Each number is 200 + 40 x the weight over its row's rms, rounded and kept within 0 to 999. Layers, rows and columns count from 0. The size before them is the row's rms in percent of the matrix's.

# layer 5 MLP down (transposed), 640x160, rms 0.262, rows 330-351, columns 0-159
095,250,236,185,143,221,229,201,205,126,261,262,165,245,191,167,221,186,157,266,253,190,239,144,177,223,285,181,271,152,214,254,256,200,199,179,183,185,201,196,221,161,247,204,244,233,210,172,200,240,148,267,142,220,196,181,180,239,120,244,157,172,206,206,177,211,220,243,201,177,166,239,267,183,248,270,234,237,207,223,217,214,301,250,161,196,161,198,244,216,292,253,180,196,155,185,190,119,142,235,189,254,190,202,191,190,231,237,193,164,74,183,203,214,202,159,161,203,202,262,254,223,158,205,184,171,222,191,175,189,217,213,129,230,234,185,299,167,238,165,153,237,227,152,265,228,220,164,198,274,232,210,195,166,119,178,133,188,209,177,230
099,193,209,207,155,225,220,176,220,163,196,244,169,182,225,200,162,242,161,219,126,219,207,229,156,197,119,208,152,153,244,180,220,250,202,207,223,196,176,164,258,224,214,255,232,207,215,209,192,152,222,227,279,267,244,215,177,209,160,204,223,256,144,147,177,140,203,154,215,208,181,235,146,180,140,175,178,143,211,108,210,180,176,187,172,278,144,181,191,162,226,199,92,196,212,181,266,195,258,170,140,275,165,280,203,188,209,213,220,249,181,150,285,193,154,186,137,140,251,227,189,196,231,178,128,84,153,151,226,250,192,225,148,199,255,200,213,258,269,191,248,204,187,218,235,212,204,173,142,215,242,153,209,189,203,160,276,284,196,190,172
109,277,237,236,200,180,161,231,211,228,230,189,264,220,232,220,214,217,192,215,289,172,174,105,209,233,203,167,219,200,211,310,255,185,201,203,249,178,183,176,192,189,287,265,182,264,203,169,182,243,168,217,197,214,188,206,184,173,196,205,231,183,196,232,189,239,176,235,235,234,244,171,156,159,237,183,208,192,180,92,241,217,193,185,145,144,237,125,196,219,188,142,170,183,196,238,144,202,195,225,193,151,186,171,229,153,281,206,177,213,110,153,177,140,299,118,274,284,184,210,152,237,195,147,129,185,223,137,194,149,190,195,156,214,174,166,185,253,190,278,176,232,204,167,211,200,245,173,159,206,213,286,164,220,248,189,132,252,241,169,192
132,218,203,193,224,166,217,195,276,144,139,163,220,244,169,164,234,255,175,103,178,197,184,217,200,210,176,195,249,195,158,241,245,192,232,212,162,125,187,143,181,240,199,228,132,245,173,266,151,157,182,196,100,224,265,202,246,207,189,156,186,172,152,203,254,214,233,234,183,240,229,125,272,256,172,198,225,199,142,219,283,225,215,210,257,234,187,164,160,200,159,187,194,141,214,233,251,173,146,234,144,181,148,165,226,231,208,247,233,176,237,263,192,170,206,196,189,150,185,164,269,209,256,199,217,225,169,256,189,179,259,239,178,210,222,179,124,231,244,140,142,168,212,172,192,96,213,98,243,198,218,170,162,214,268,186,182,243,276,158,189
098,202,245,223,181,178,247,213,171,186,166,163,269,215,162,198,174,162,129,213,148,199,199,260,207,161,220,223,155,199,160,212,200,196,96,210,207,182,225,226,187,197,122,251,267,173,201,217,172,153,195,122,261,238,209,163,215,190,172,197,148,153,201,125,240,186,238,174,242,134,175,148,164,231,239,163,186,197,125,124,244,170,219,150,128,186,238,159,297,181,205,179,235,198,188,133,200,182,229,179,210,110,130,170,204,225,223,195,213,198,224,204,158,159,234,123,260,330,223,166,141,265,249,247,160,207,263,178,205,206,228,170,150,242,222,147,195,198,188,225,120,146,173,234,230,228,242,232,168,190,212,164,143,219,201,246,230,186,187,228,230
071,141,211,226,180,223,123,199,190,233,246,259,165,253,252,159,199,244,200,165,220,143,215,221,276,229,99,212,191,231,264,182,194,145,238,183,256,180,130,237,329,128,173,207,228,162,193,219,201,232,196,201,168,256,159,237,242,206,279,222,244,163,245,157,252,158,239,249,263,148,214,228,173,254,224,219,196,210,194,228,245,228,224,244,192,202,221,218,209,170,142,198,255,213,244,239,185,210,230,248,127,215,208,214,173,210,233,282,146,202,184,182,211,235,205,152,236,250,183,188,205,215,167,211,213,196,214,143,233,212,218,304,191,241,141,178,184,233,240,197,173,272,205,242,243,253,185,281,238,177,207,236,178,239,214,303,190,215,157,244,246
087,220,244,165,200,176,204,136,238,195,153,203,227,231,254,211,215,268,139,213,178,281,153,233,276,232,193,240,244,198,195,254,175,154,258,208,209,169,167,256,170,205,252,200,323,158,231,229,180,191,243,202,137,187,245,195,213,201,183,284,135,227,168,200,120,209,233,162,192,216,210,183,174,180,244,168,132,131,174,178,275,217,205,254,235,207,216,224,203,204,202,148,188,185,213,221,210,243,126,205,170,206,215,289,251,226,194,184,140,134,170,231,230,222,257,150,167,201,127,260,122,245,238,136,212,151,166,231,209,210,158,232,207,215,229,182,241,216,155,175,231,253,260,182,177,241,146,159,224,232,151,277,230,291,192,207,224,193,226,149,181
115,245,211,192,130,244,127,182,218,255,206,170,217,215,163,197,141,160,112,243,154,229,282,192,253,197,165,254,125,267,174,164,214,243,231,232,190,160,203,229,151,145,164,278,184,181,177,133,195,246,189,234,168,231,110,182,222,234,174,223,171,209,197,200,199,180,161,233,187,280,220,180,275,196,190,82,218,261,193,207,178,217,224,231,173,274,238,215,220,222,181,163,163,226,261,204,138,207,219,166,235,138,247,215,222,229,195,136,181,195,213,259,196,218,227,214,192,236,179,178,168,142,217,194,173,224,245,293,203,260,201,219,221,248,221,211,227,255,157,186,183,196,165,165,132,230,200,200,286,182,219,290,247,211,166,187,139,182,175,120,232
086,177,189,167,174,214,195,237,143,233,157,152,215,164,168,162,273,170,208,216,236,216,207,295,123,168,193,237,242,178,165,232,213,132,223,214,219,158,291,205,186,223,171,165,143,182,249,211,183,162,117,168,224,159,230,235,213,181,199,284,230,259,216,123,165,224,188,208,238,222,251,203,170,231,191,237,164,119,211,209,188,252,154,156,203,191,204,218,214,136,144,178,168,159,198,181,148,162,226,227,158,221,141,150,159,209,156,237,131,236,258,181,177,207,214,173,110,225,158,231,140,214,239,200,122,278,196,188,137,235,130,249,148,198,206,239,233,224,205,135,180,224,192,167,189,202,193,184,243,203,157,229,157,186,195,326,183,245,184,272,239
112,228,156,170,172,209,214,126,284,213,221,93,208,217,227,187,207,166,268,231,196,190,228,182,281,199,232,150,145,206,202,153,265,204,204,223,166,219,200,252,251,152,194,203,220,182,214,172,167,165,127,215,213,133,143,219,173,181,209,234,225,187,232,138,140,118,242,227,262,197,276,216,177,252,175,220,175,231,329,151,246,125,270,177,265,241,141,247,236,159,250,176,226,186,206,207,200,207,135,222,262,125,176,167,167,237,186,240,157,132,221,181,248,202,206,186,147,210,206,182,185,140,243,226,204,213,201,126,204,204,204,188,186,174,225,228,215,152,206,208,228,239,238,232,209,186,169,222,223,130,234,230,239,238,184,196,190,170,311,207,250
111,202,258,181,153,270,238,211,164,198,110,220,238,188,110,191,179,195,142,204,112,210,222,192,245,173,156,189,238,251,237,243,221,160,209,131,209,141,181,236,198,240,122,234,159,253,178,174,213,180,198,253,253,178,164,257,143,218,230,203,106,215,202,233,203,218,152,256,191,210,190,200,211,142,230,171,174,257,235,152,179,214,225,196,250,217,125,258,213,288,135,179,225,161,248,206,221,204,250,131,184,233,188,192,163,276,171,196,208,209,226,227,270,291,136,149,231,135,171,216,203,210,145,146,164,236,180,156,165,220,191,177,200,187,204,174,196,216,234,180,221,182,157,155,218,278,206,299,183,173,198,176,114,220,239,179,243,237,191,174,233
108,241,220,173,237,227,257,223,205,226,291,210,213,169,132,213,225,267,221,215,239,192,220,207,192,208,205,140,178,210,201,221,222,176,161,226,238,198,281,201,152,200,218,148,193,171,177,142,186,135,201,240,117,250,202,219,207,222,254,140,282,178,216,207,102,254,183,207,235,241,208,264,195,194,247,222,232,250,196,180,232,282,184,107,143,238,161,241,118,150,243,185,172,176,187,233,193,163,159,177,181,227,109,239,209,217,224,203,206,185,200,228,152,240,171,258,161,212,226,265,171,158,190,277,253,179,179,183,165,148,192,119,116,191,234,314,163,255,140,221,236,217,199,226,240,156,204,218,165,228,170,189,232,205,228,208,279,244,197,217,201
066,196,199,237,170,180,125,196,155,160,190,236,268,286,216,142,226,198,107,233,259,241,161,262,239,145,204,210,211,266,116,178,235,170,269,201,165,131,177,234,280,192,179,224,202,168,169,202,185,199,142,246,260,278,207,246,209,226,177,236,255,108,179,104,208,206,238,204,194,211,236,198,187,136,226,198,163,174,169,190,229,168,228,202,210,178,211,147,244,185,185,192,124,246,234,224,119,146,216,205,206,224,195,149,155,136,116,201,178,186,127,172,193,121,164,145,215,260,139,141,197,193,186,176,211,187,215,224,191,243,202,299,224,232,152,170,242,214,236,180,209,230,163,184,164,218,206,281,209,221,245,217,197,196,161,246,189,177,209,204,193
095,158,226,231,200,210,219,189,256,219,218,162,207,191,247,148,168,254,142,192,252,189,190,220,210,152,251,164,176,226,176,232,192,247,148,187,308,144,238,181,190,213,247,225,231,247,189,239,171,219,214,216,249,212,251,282,191,162,233,195,220,279,219,165,146,215,244,195,166,179,223,271,168,252,217,125,175,120,127,210,176,324,152,236,163,219,197,156,154,215,176,148,281,175,223,91,134,210,224,225,176,242,197,178,193,162,166,239,228,219,284,227,169,165,174,181,219,199,226,170,190,214,200,192,263,160,232,243,207,182,265,292,188,230,239,271,164,194,223,216,215,139,208,218,169,174,175,208,161,217,195,164,245,148,158,165,214,222,265,251,237
096,239,139,184,224,210,164,165,175,132,176,200,260,197,236,226,225,210,206,190,254,167,161,151,206,232,188,191,186,119,120,240,251,150,107,251,201,193,225,193,136,190,188,148,168,225,236,193,180,201,250,259,230,190,112,205,193,221,212,206,258,167,151,166,235,202,248,239,126,297,208,142,235,209,212,157,178,201,152,200,252,216,263,205,149,96,271,160,176,179,190,201,224,195,178,191,192,209,149,205,246,223,199,225,201,214,197,262,194,160,206,176,174,201,297,173,219,199,207,170,181,209,200,189,247,238,211,193,205,112,195,243,166,194,253,194,267,227,285,248,243,250,193,211,151,103,176,197,250,239,185,269,200,202,176,185,171,149,291,185,273
108,279,120,241,85,279,130,256,211,182,228,219,302,166,200,189,155,126,197,206,208,224,238,161,186,266,197,235,206,248,108,187,158,252,277,117,235,226,195,109,114,215,183,220,220,231,207,246,237,218,184,175,190,231,236,173,246,172,225,200,238,207,222,177,145,187,205,204,220,207,254,261,218,156,214,235,145,180,213,229,196,231,133,196,230,183,190,240,213,158,291,232,166,227,191,248,174,123,260,232,153,199,160,211,158,166,184,240,140,184,200,274,217,163,214,177,181,207,290,196,225,195,213,256,211,174,182,204,220,157,184,221,174,195,194,189,172,170,263,178,210,173,266,170,193,156,200,204,187,154,202,207,266,168,209,157,219,215,248,167,145
101,240,211,130,233,201,223,248,201,195,204,178,161,184,181,226,239,168,169,165,177,208,209,133,193,182,301,216,206,168,138,204,238,225,200,209,170,211,294,150,219,178,169,208,141,128,223,185,190,193,196,211,204,264,145,194,220,259,196,195,206,96,151,250,188,173,152,200,218,200,209,147,215,210,189,249,168,147,227,257,219,240,190,171,113,208,263,133,168,187,262,138,154,186,181,192,193,255,253,190,239,225,126,278,215,219,245,154,207,200,224,269,201,210,253,158,236,238,247,214,188,133,205,197,227,230,200,82,184,171,191,234,189,151,238,125,196,222,164,252,176,260,164,186,284,204,179,177,201,217,116,192,314,221,223,212,144,174,204,215,186
133,247,244,216,165,238,155,128,125,157,265,208,211,182,173,139,183,166,241,180,193,173,214,240,158,211,178,182,190,187,237,96,236,170,160,206,159,233,255,221,200,214,271,255,172,169,183,188,195,247,242,156,208,224,188,238,180,194,219,243,215,232,212,190,265,123,181,240,195,163,214,159,304,85,242,137,201,198,207,266,205,224,213,231,193,143,265,245,193,232,229,192,201,242,202,193,212,246,233,213,179,220,250,244,228,209,144,138,227,170,255,139,220,220,205,271,177,249,175,224,188,198,116,205,168,179,259,234,228,262,189,209,239,197,132,102,226,177,191,196,262,244,108,176,167,164,158,179,192,192,194,252,219,246,212,189,144,146,162,207,257
093,137,243,178,154,173,216,259,231,163,261,273,107,182,160,141,201,167,164,172,229,256,216,209,210,194,229,193,96,239,208,169,202,182,177,228,169,173,296,230,196,128,169,255,184,200,165,257,210,176,153,148,130,258,196,255,182,184,193,181,210,247,242,172,162,179,207,233,202,252,185,125,231,252,249,225,164,224,167,157,257,218,167,206,197,228,246,256,145,170,243,122,245,165,189,237,191,237,135,231,212,187,130,250,191,240,153,243,267,176,193,132,181,200,140,130,120,187,155,256,148,200,131,220,176,229,176,223,183,202,195,219,209,237,227,151,151,209,170,195,263,233,159,165,215,218,211,208,239,203,240,255,225,217,179,259,209,200,266,172,169
103,268,233,212,202,142,206,259,212,192,152,168,194,156,220,159,205,236,187,166,128,272,169,214,147,207,194,181,220,149,195,208,172,270,216,98,174,200,188,163,236,217,157,208,283,237,234,270,225,287,304,215,164,265,303,194,200,199,210,215,192,178,168,197,140,173,149,130,252,204,193,151,212,154,209,199,212,141,188,190,225,239,199,273,181,180,219,220,221,158,170,161,184,227,112,208,205,204,198,194,177,211,133,217,153,210,206,98,188,199,195,192,182,144,167,168,197,255,249,193,188,242,169,149,198,220,186,287,207,198,200,171,212,254,223,102,163,265,193,183,194,176,201,209,252,234,207,168,279,248,201,225,180,122,169,164,142,228,183,155,252
109,230,232,205,145,215,106,134,233,178,223,152,233,166,300,157,217,238,271,244,205,257,192,249,189,283,207,221,162,183,163,172,193,170,203,268,256,214,178,255,244,168,209,106,169,186,157,129,195,194,182,268,188,224,188,193,230,156,295,152,155,229,134,157,233,199,245,215,132,201,178,260,186,160,225,197,191,224,296,209,228,232,165,253,236,227,222,226,161,189,266,141,186,171,185,178,164,226,210,226,160,229,182,193,224,189,170,261,212,176,189,161,181,173,177,243,180,251,192,238,149,192,177,184,210,286,258,184,209,129,193,211,145,204,277,216,202,164,222,183,213,202,177,197,156,161,215,240,195,182,102,216,246,226,107,181,175,187,250,178,252
077,142,293,257,265,164,131,194,128,163,172,204,126,199,205,173,136,160,144,205,165,188,311,201,174,230,170,226,291,228,152,137,215,166,260,195,203,227,220,243,272,156,199,202,170,181,232,204,206,192,259,200,109,252,235,148,228,229,254,171,246,172,181,231,188,153,144,223,161,190,143,166,227,133,151,196,201,175,235,228,230,212,307,222,205,163,217,241,206,191,196,251,201,209,268,165,163,195,187,193,162,282,162,180,246,168,199,236,156,207,177,237,204,171,170,138,183,209,216,223,200,247,148,199,160,185,278,209,196,212,174,199,222,247,160,184,130,221,137,147,242,231,203,177,214,252,191,170,199,177,177,195,194,218,226,184,151,228,307,176,233
# layer 5 MLP up, 640x160, rms 0.259, rows 331-352, columns 0-159
101,237,221,155,182,169,111,160,211,205,172,180,261,196,185,248,217,198,175,190,175,191,214,189,174,164,182,184,251,215,233,167,196,257,190,167,182,173,202,113,158,197,212,184,175,233,131,200,164,177,193,119,136,187,220,206,154,235,255,194,201,198,165,167,190,180,241,216,246,120,152,185,237,215,163,173,197,193,199,263,179,192,197,164,217,299,165,195,168,272,175,267,159,139,123,145,284,174,226,201,215,251,185,263,237,280,184,224,267,178,189,218,268,252,231,191,187,186,253,159,181,159,150,275,206,200,201,174,190,208,248,152,144,191,229,246,199,207,207,323,149,262,189,188,209,164,150,125,221,199,255,178,157,243,213,174,269,296,176,162,198
105,225,177,234,186,158,287,159,193,238,170,188,226,135,191,129,161,219,185,166,155,195,211,214,196,238,232,265,242,264,195,229,269,187,206,92,236,217,136,199,211,157,219,255,230,222,108,197,210,216,223,212,189,196,236,226,225,209,263,169,194,187,248,173,240,238,216,310,196,210,184,195,226,154,181,192,211,181,191,153,175,163,230,193,275,246,207,250,158,166,186,232,228,261,136,134,174,118,254,226,247,252,174,164,142,270,223,172,248,139,233,188,215,206,164,244,178,202,215,231,233,127,152,128,204,235,181,129,190,199,207,169,224,186,244,158,195,223,133,255,216,198,176,224,201,190,146,156,231,143,106,128,202,192,203,182,159,141,152,247,186
124,171,194,179,225,224,190,205,219,185,141,228,219,209,268,199,205,243,244,141,156,230,171,171,244,181,213,187,161,251,267,216,202,283,181,96,224,172,211,157,170,131,163,229,158,186,288,190,191,229,135,231,157,176,169,205,191,271,146,219,189,157,198,205,165,193,146,177,148,252,209,188,163,230,183,202,208,258,165,266,173,194,109,168,161,188,212,220,237,289,241,181,227,209,233,303,234,213,183,201,95,170,157,133,199,208,326,214,277,175,143,136,244,198,232,205,185,202,193,152,148,194,208,153,234,242,134,165,170,176,221,237,218,187,217,173,246,218,178,249,152,175,242,169,144,183,160,185,192,182,225,288,177,190,228,227,228,211,196,233,181
092,162,206,218,214,216,163,244,302,198,218,206,228,190,181,155,150,172,218,153,195,319,205,195,250,220,136,208,159,181,164,186,182,231,161,265,200,140,229,269,183,256,199,258,197,202,183,222,121,160,194,184,153,129,217,332,242,216,166,162,300,211,235,234,203,132,282,253,162,215,176,243,197,165,167,153,192,244,215,220,182,203,117,225,184,238,188,134,141,146,160,231,227,153,190,202,219,219,147,172,224,191,175,200,203,224,271,171,173,210,219,249,210,171,119,217,253,190,187,149,205,200,235,256,214,192,263,280,150,225,173,259,237,223,243,208,199,211,180,192,214,156,240,223,159,230,210,233,134,232,227,237,202,199,266,186,219,205,173,149,233
090,139,220,212,156,252,257,246,185,243,200,137,212,195,182,185,232,109,175,229,202,189,229,102,178,198,259,168,185,200,240,215,237,172,180,160,160,185,227,232,250,211,179,173,177,225,150,210,260,222,195,156,235,187,212,197,212,191,225,182,181,226,212,222,213,168,163,150,231,221,269,188,189,140,219,171,240,162,159,188,215,156,222,215,267,145,252,225,233,140,193,156,168,216,94,167,262,263,228,241,260,224,165,159,278,249,206,182,236,207,267,274,240,224,156,216,205,228,167,150,188,189,269,187,243,133,172,182,152,167,142,148,240,114,189,237,209,173,297,200,135,155,220,167,179,116,142,191,255,192,205,190,229,155,188,147,194,195,244,179,117
088,265,209,171,221,233,194,186,223,237,189,179,207,167,148,217,175,245,170,201,245,168,207,158,248,196,193,185,179,196,195,249,237,163,168,191,215,165,181,130,177,208,161,172,228,204,139,191,167,215,185,183,219,174,279,163,200,225,156,153,209,187,266,241,178,219,136,196,210,137,172,176,184,191,205,271,172,176,304,167,232,228,219,167,296,131,241,153,215,241,253,261,246,203,262,142,241,186,169,151,142,264,186,174,146,202,255,223,227,239,263,267,215,208,163,136,142,277,189,178,180,154,231,255,245,223,199,258,92,176,190,193,170,183,163,222,237,148,214,203,201,145,165,230,248,254,228,191,123,225,298,275,217,128,172,188,173,186,221,194,238
109,211,258,175,281,188,250,209,181,133,190,201,243,195,210,236,202,193,226,171,169,212,225,175,190,225,165,243,207,147,127,235,199,166,205,164,217,200,182,212,143,174,202,185,146,206,183,192,172,206,227,259,264,219,198,226,145,191,249,236,225,187,220,221,202,138,182,172,137,219,268,202,212,219,174,254,222,148,232,153,208,215,129,196,182,232,190,280,180,229,236,234,155,268,261,193,185,122,200,294,128,184,171,205,27,147,167,204,276,262,204,233,192,192,127,245,173,238,231,231,198,205,235,273,135,223,106,133,176,206,254,168,154,185,177,129,211,163,139,208,175,179,211,175,190,209,207,199,226,247,206,259,223,129,191,228,177,218,170,200,194
080,169,121,195,248,224,123,171,217,233,114,215,195,197,202,273,215,183,200,206,208,215,172,218,198,207,197,169,251,228,207,162,244,221,162,182,156,216,216,175,225,207,153,155,234,187,218,191,251,236,191,216,244,222,195,204,169,146,200,179,165,243,301,152,135,238,201,136,199,161,259,244,211,215,169,186,147,192,158,184,284,180,175,280,140,158,209,201,142,179,228,254,198,162,222,233,194,249,271,133,110,129,164,154,254,189,232,139,249,174,193,222,187,180,224,286,203,226,225,233,235,220,236,276,160,213,147,173,185,179,194,154,231,148,239,247,186,195,250,159,159,225,168,203,159,155,253,192,230,208,239,195,227,285,132,122,212,213,96,228,223
111,303,264,281,229,153,187,224,195,129,153,213,234,222,209,242,133,212,180,147,210,273,207,210,197,307,228,201,182,199,200,198,228,160,237,157,197,189,196,192,224,161,265,233,171,202,259,220,181,93,208,176,180,143,245,311,154,252,177,221,144,233,185,270,262,275,181,240,242,182,177,193,160,282,178,175,141,196,200,242,153,250,197,260,160,170,212,177,161,203,163,252,193,173,202,212,221,178,201,179,243,220,222,178,132,218,204,253,137,257,213,211,211,168,205,163,216,166,206,228,240,201,214,226,226,172,222,117,134,229,123,225,183,118,197,155,163,177,179,178,226,199,205,165,165,182,160,219,155,226,178,161,198,187,225,186,217,198,164,105,248
111,234,178,210,256,247,211,182,175,243,169,201,256,232,252,170,243,239,262,215,241,208,204,191,229,238,84,266,140,223,139,168,150,259,123,195,130,213,169,265,203,174,246,223,211,205,260,196,193,237,255,187,221,171,246,209,170,200,259,164,182,182,254,223,174,244,270,143,194,165,254,123,142,195,191,168,186,170,188,138,203,263,220,263,213,182,168,257,209,134,158,233,231,246,189,122,161,155,139,247,143,147,173,94,146,224,262,208,127,229,211,186,253,181,155,206,219,206,182,187,205,162,159,256,213,214,181,191,205,199,257,218,303,236,202,175,248,154,224,240,183,181,205,220,165,218,201,169,202,198,242,176,259,236,218,175,198,211,241,181,215
099,229,166,283,186,157,211,179,148,155,206,158,191,153,194,177,202,248,156,121,188,223,223,181,137,152,186,203,205,206,230,180,261,181,162,205,173,248,239,210,127,260,209,160,292,153,235,219,130,200,188,252,257,222,205,263,248,243,146,186,155,289,179,178,185,215,189,175,213,184,178,226,197,300,205,186,209,85,182,269,256,301,239,154,277,211,187,206,226,198,136,183,209,194,125,202,208,117,170,178,194,197,190,188,206,164,177,214,232,127,215,185,171,205,238,279,205,225,209,214,162,244,193,249,210,190,245,274,233,229,223,241,172,227,241,217,178,188,235,216,166,190,188,180,223,200,204,242,194,262,161,153,196,250,192,202,251,265,123,124,218
078,200,210,189,193,175,213,277,205,197,208,129,154,153,220,190,171,141,198,155,182,185,220,146,203,205,188,178,223,180,210,182,163,226,176,156,232,194,231,240,215,205,198,179,182,256,177,200,183,170,301,166,193,156,150,148,184,102,310,169,177,217,101,276,203,205,179,123,171,122,186,153,270,205,194,191,257,205,240,216,127,145,146,200,267,192,189,219,202,161,140,139,216,221,155,188,245,188,241,227,278,164,235,211,212,198,158,250,192,239,212,224,135,231,204,143,169,164,196,208,185,156,308,226,172,203,204,164,125,225,181,176,173,205,259,187,178,119,199,209,264,232,215,129,195,163,202,200,146,218,182,138,237,218,235,159,109,230,217,231,176
098,190,163,190,223,274,216,198,225,151,195,204,184,151,215,158,125,229,192,185,205,274,204,190,197,201,200,263,175,210,182,183,126,118,254,155,240,230,202,185,192,153,140,227,168,185,135,216,173,233,195,197,203,99,222,93,166,204,150,101,254,130,209,204,249,286,228,255,227,199,291,237,207,155,230,226,214,162,215,220,140,274,188,155,273,237,211,195,171,180,263,187,262,198,227,241,242,164,113,218,256,195,178,145,232,213,229,236,233,166,135,200,168,195,170,217,136,234,261,185,175,247,198,179,160,117,157,197,227,173,173,229,155,153,196,250,167,182,222,258,235,223,263,224,197,196,131,200,223,184,170,191,217,209,233,192,206,248,218,182,173
109,200,208,230,243,196,202,194,157,246,211,172,183,209,172,212,253,124,249,220,291,262,182,206,200,219,183,269,228,220,254,178,154,207,200,160,215,222,192,154,152,161,204,187,244,202,173,139,229,283,197,186,196,154,243,173,159,267,220,166,169,197,239,178,128,220,247,111,166,212,264,170,193,197,207,294,159,208,255,210,199,201,242,208,212,167,237,215,223,265,131,183,222,208,237,173,224,299,48,235,201,170,237,176,217,207,163,179,238,153,194,160,220,162,205,252,239,206,149,182,173,212,150,193,199,194,208,205,172,228,196,247,193,217,183,268,199,177,129,119,170,173,282,193,127,167,237,157,164,134,194,87,181,225,213,178,175,205,223,209,161
104,167,164,120,198,181,181,169,201,254,161,129,252,149,145,113,193,160,170,243,220,203,216,219,289,202,200,216,242,237,163,154,171,266,187,192,241,170,194,233,243,181,133,199,202,213,238,215,185,192,203,287,205,228,311,162,121,158,233,138,203,166,220,246,202,240,194,239,163,231,271,238,197,229,261,180,194,256,255,237,211,162,206,212,189,150,169,182,190,64,182,233,191,237,211,144,187,153,248,80,151,225,179,225,142,196,193,198,227,212,162,168,185,192,232,184,239,112,175,192,244,214,153,124,191,234,178,154,191,200,206,215,175,223,211,216,257,238,218,190,237,273,229,129,190,221,162,155,229,216,214,190,145,187,195,207,255,203,173,228,221
099,216,140,232,166,178,161,129,160,198,244,196,207,157,219,191,192,164,180,104,241,221,201,212,219,184,198,228,155,203,188,227,166,139,257,161,215,201,266,191,261,258,159,216,266,148,227,226,187,166,243,323,146,198,209,222,178,202,271,170,154,204,247,241,174,210,188,181,120,171,225,243,193,220,201,242,277,239,210,216,253,269,237,207,206,175,195,132,163,193,152,212,158,284,136,221,224,121,190,125,268,172,172,218,123,140,186,206,191,178,128,120,188,200,220,216,221,215,275,160,207,274,224,209,247,218,221,194,202,166,255,162,154,244,246,243,164,179,229,230,159,195,157,191,200,105,172,202,188,215,215,186,185,263,183,229,193,142,179,159,218
123,128,310,131,194,194,202,155,203,164,161,228,228,243,134,182,196,181,190,213,186,193,223,246,213,259,245,178,173,173,142,181,183,195,138,193,215,232,206,249,189,138,233,188,228,181,273,195,190,226,176,232,223,170,127,226,179,231,215,208,172,175,230,284,162,244,170,226,176,213,136,217,223,344,199,165,164,261,256,226,142,262,233,214,201,154,214,277,161,191,265,194,230,125,229,244,222,209,235,169,188,219,174,249,249,156,178,195,187,212,214,203,197,91,225,133,302,130,193,216,219,252,235,195,241,188,190,165,197,228,221,246,249,190,161,140,197,210,207,207,164,207,149,119,172,154,182,226,187,151,272,199,186,163,202,144,159,193,223,218,194
094,216,237,209,234,191,196,199,252,178,180,173,201,180,232,207,134,219,239,184,204,110,176,194,93,240,263,211,241,167,138,165,176,220,221,132,239,173,139,201,199,191,252,186,221,289,142,265,181,155,261,187,254,193,198,278,232,222,111,203,268,190,258,216,182,227,256,220,209,197,199,211,104,210,150,213,192,173,226,192,221,166,201,248,175,139,256,187,268,141,206,202,196,161,213,190,144,221,257,263,277,183,171,215,199,215,186,138,194,158,155,164,260,189,140,264,223,148,179,205,216,160,104,201,220,244,173,132,212,211,221,144,179,199,192,209,178,182,132,218,185,141,158,250,160,184,173,225,210,198,139,205,219,248,173,196,257,181,217,157,116
098,208,254,222,148,184,299,246,204,192,191,164,210,169,151,197,195,111,174,176,199,202,198,200,171,174,185,281,179,188,157,221,208,197,242,269,194,161,148,190,271,211,295,242,254,189,181,213,201,213,207,259,234,216,129,219,143,203,138,160,186,237,206,174,159,160,169,122,238,182,188,194,224,196,167,200,212,207,229,246,149,231,219,123,257,174,222,147,199,184,255,237,106,181,241,210,224,241,211,265,207,240,248,158,206,170,177,203,203,196,204,243,157,279,232,138,155,195,243,170,173,241,205,205,102,210,214,187,237,182,152,234,185,192,166,170,264,209,255,211,277,247,254,219,147,165,206,73,126,182,225,134,172,223,201,162,229,232,239,241,196
106,158,209,177,248,217,148,193,242,190,200,236,238,272,332,132,199,214,250,229,222,181,225,218,78,91,236,216,201,218,141,210,199,234,193,231,159,145,142,197,163,258,201,227,236,183,219,207,157,149,230,163,261,201,151,208,194,242,278,228,208,182,237,177,159,173,173,124,195,188,196,194,219,213,213,232,221,188,209,204,199,236,190,212,189,182,192,187,188,227,218,203,205,158,133,241,205,197,203,228,244,258,245,186,154,215,153,146,178,214,216,155,258,163,98,161,182,257,269,127,196,220,62,191,196,170,175,187,159,126,231,186,189,278,253,191,133,226,198,195,238,217,237,194,181,204,206,165,170,137,204,218,210,189,224,180,258,241,172,154,243
079,220,201,138,220,192,187,168,202,152,156,223,244,246,251,219,264,266,210,185,198,186,196,263,198,192,185,205,150,201,198,178,243,141,165,211,155,163,183,232,81,255,220,211,224,266,178,179,204,215,174,174,211,146,227,204,174,258,255,207,205,146,240,170,227,281,270,146,265,244,211,175,196,185,224,198,226,248,170,139,205,180,140,214,186,203,194,188,133,220,179,200,138,222,178,242,164,161,192,186,267,181,200,219,188,222,165,268,191,190,258,135,171,153,209,266,172,223,212,259,262,185,113,224,191,154,197,112,205,186,181,274,238,178,150,115,227,183,217,190,56,169,189,234,172,224,210,273,265,199,177,226,118,221,163,175,195,187,183,212,224
081,196,200,190,174,138,131,198,237,187,149,152,289,178,234,176,265,147,213,229,231,281,173,213,256,214,214,142,175,205,218,153,177,184,168,212,185,206,224,252,198,216,202,240,211,195,166,232,199,176,200,150,164,180,232,93,142,169,188,196,221,245,127,187,227,185,217,224,201,242,271,165,292,174,235,168,282,274,202,198,206,199,165,198,179,171,161,177,183,188,191,221,159,145,247,172,160,213,202,208,264,223,271,189,180,200,191,234,178,234,166,245,205,288,141,96,268,171,135,187,224,124,234,133,202,202,143,189,248,168,129,180,232,142,163,256,193,171,229,271,240,206,156,180,243,191,234,179,198,167,202,224,174,202,222,232,135,131,143,160,152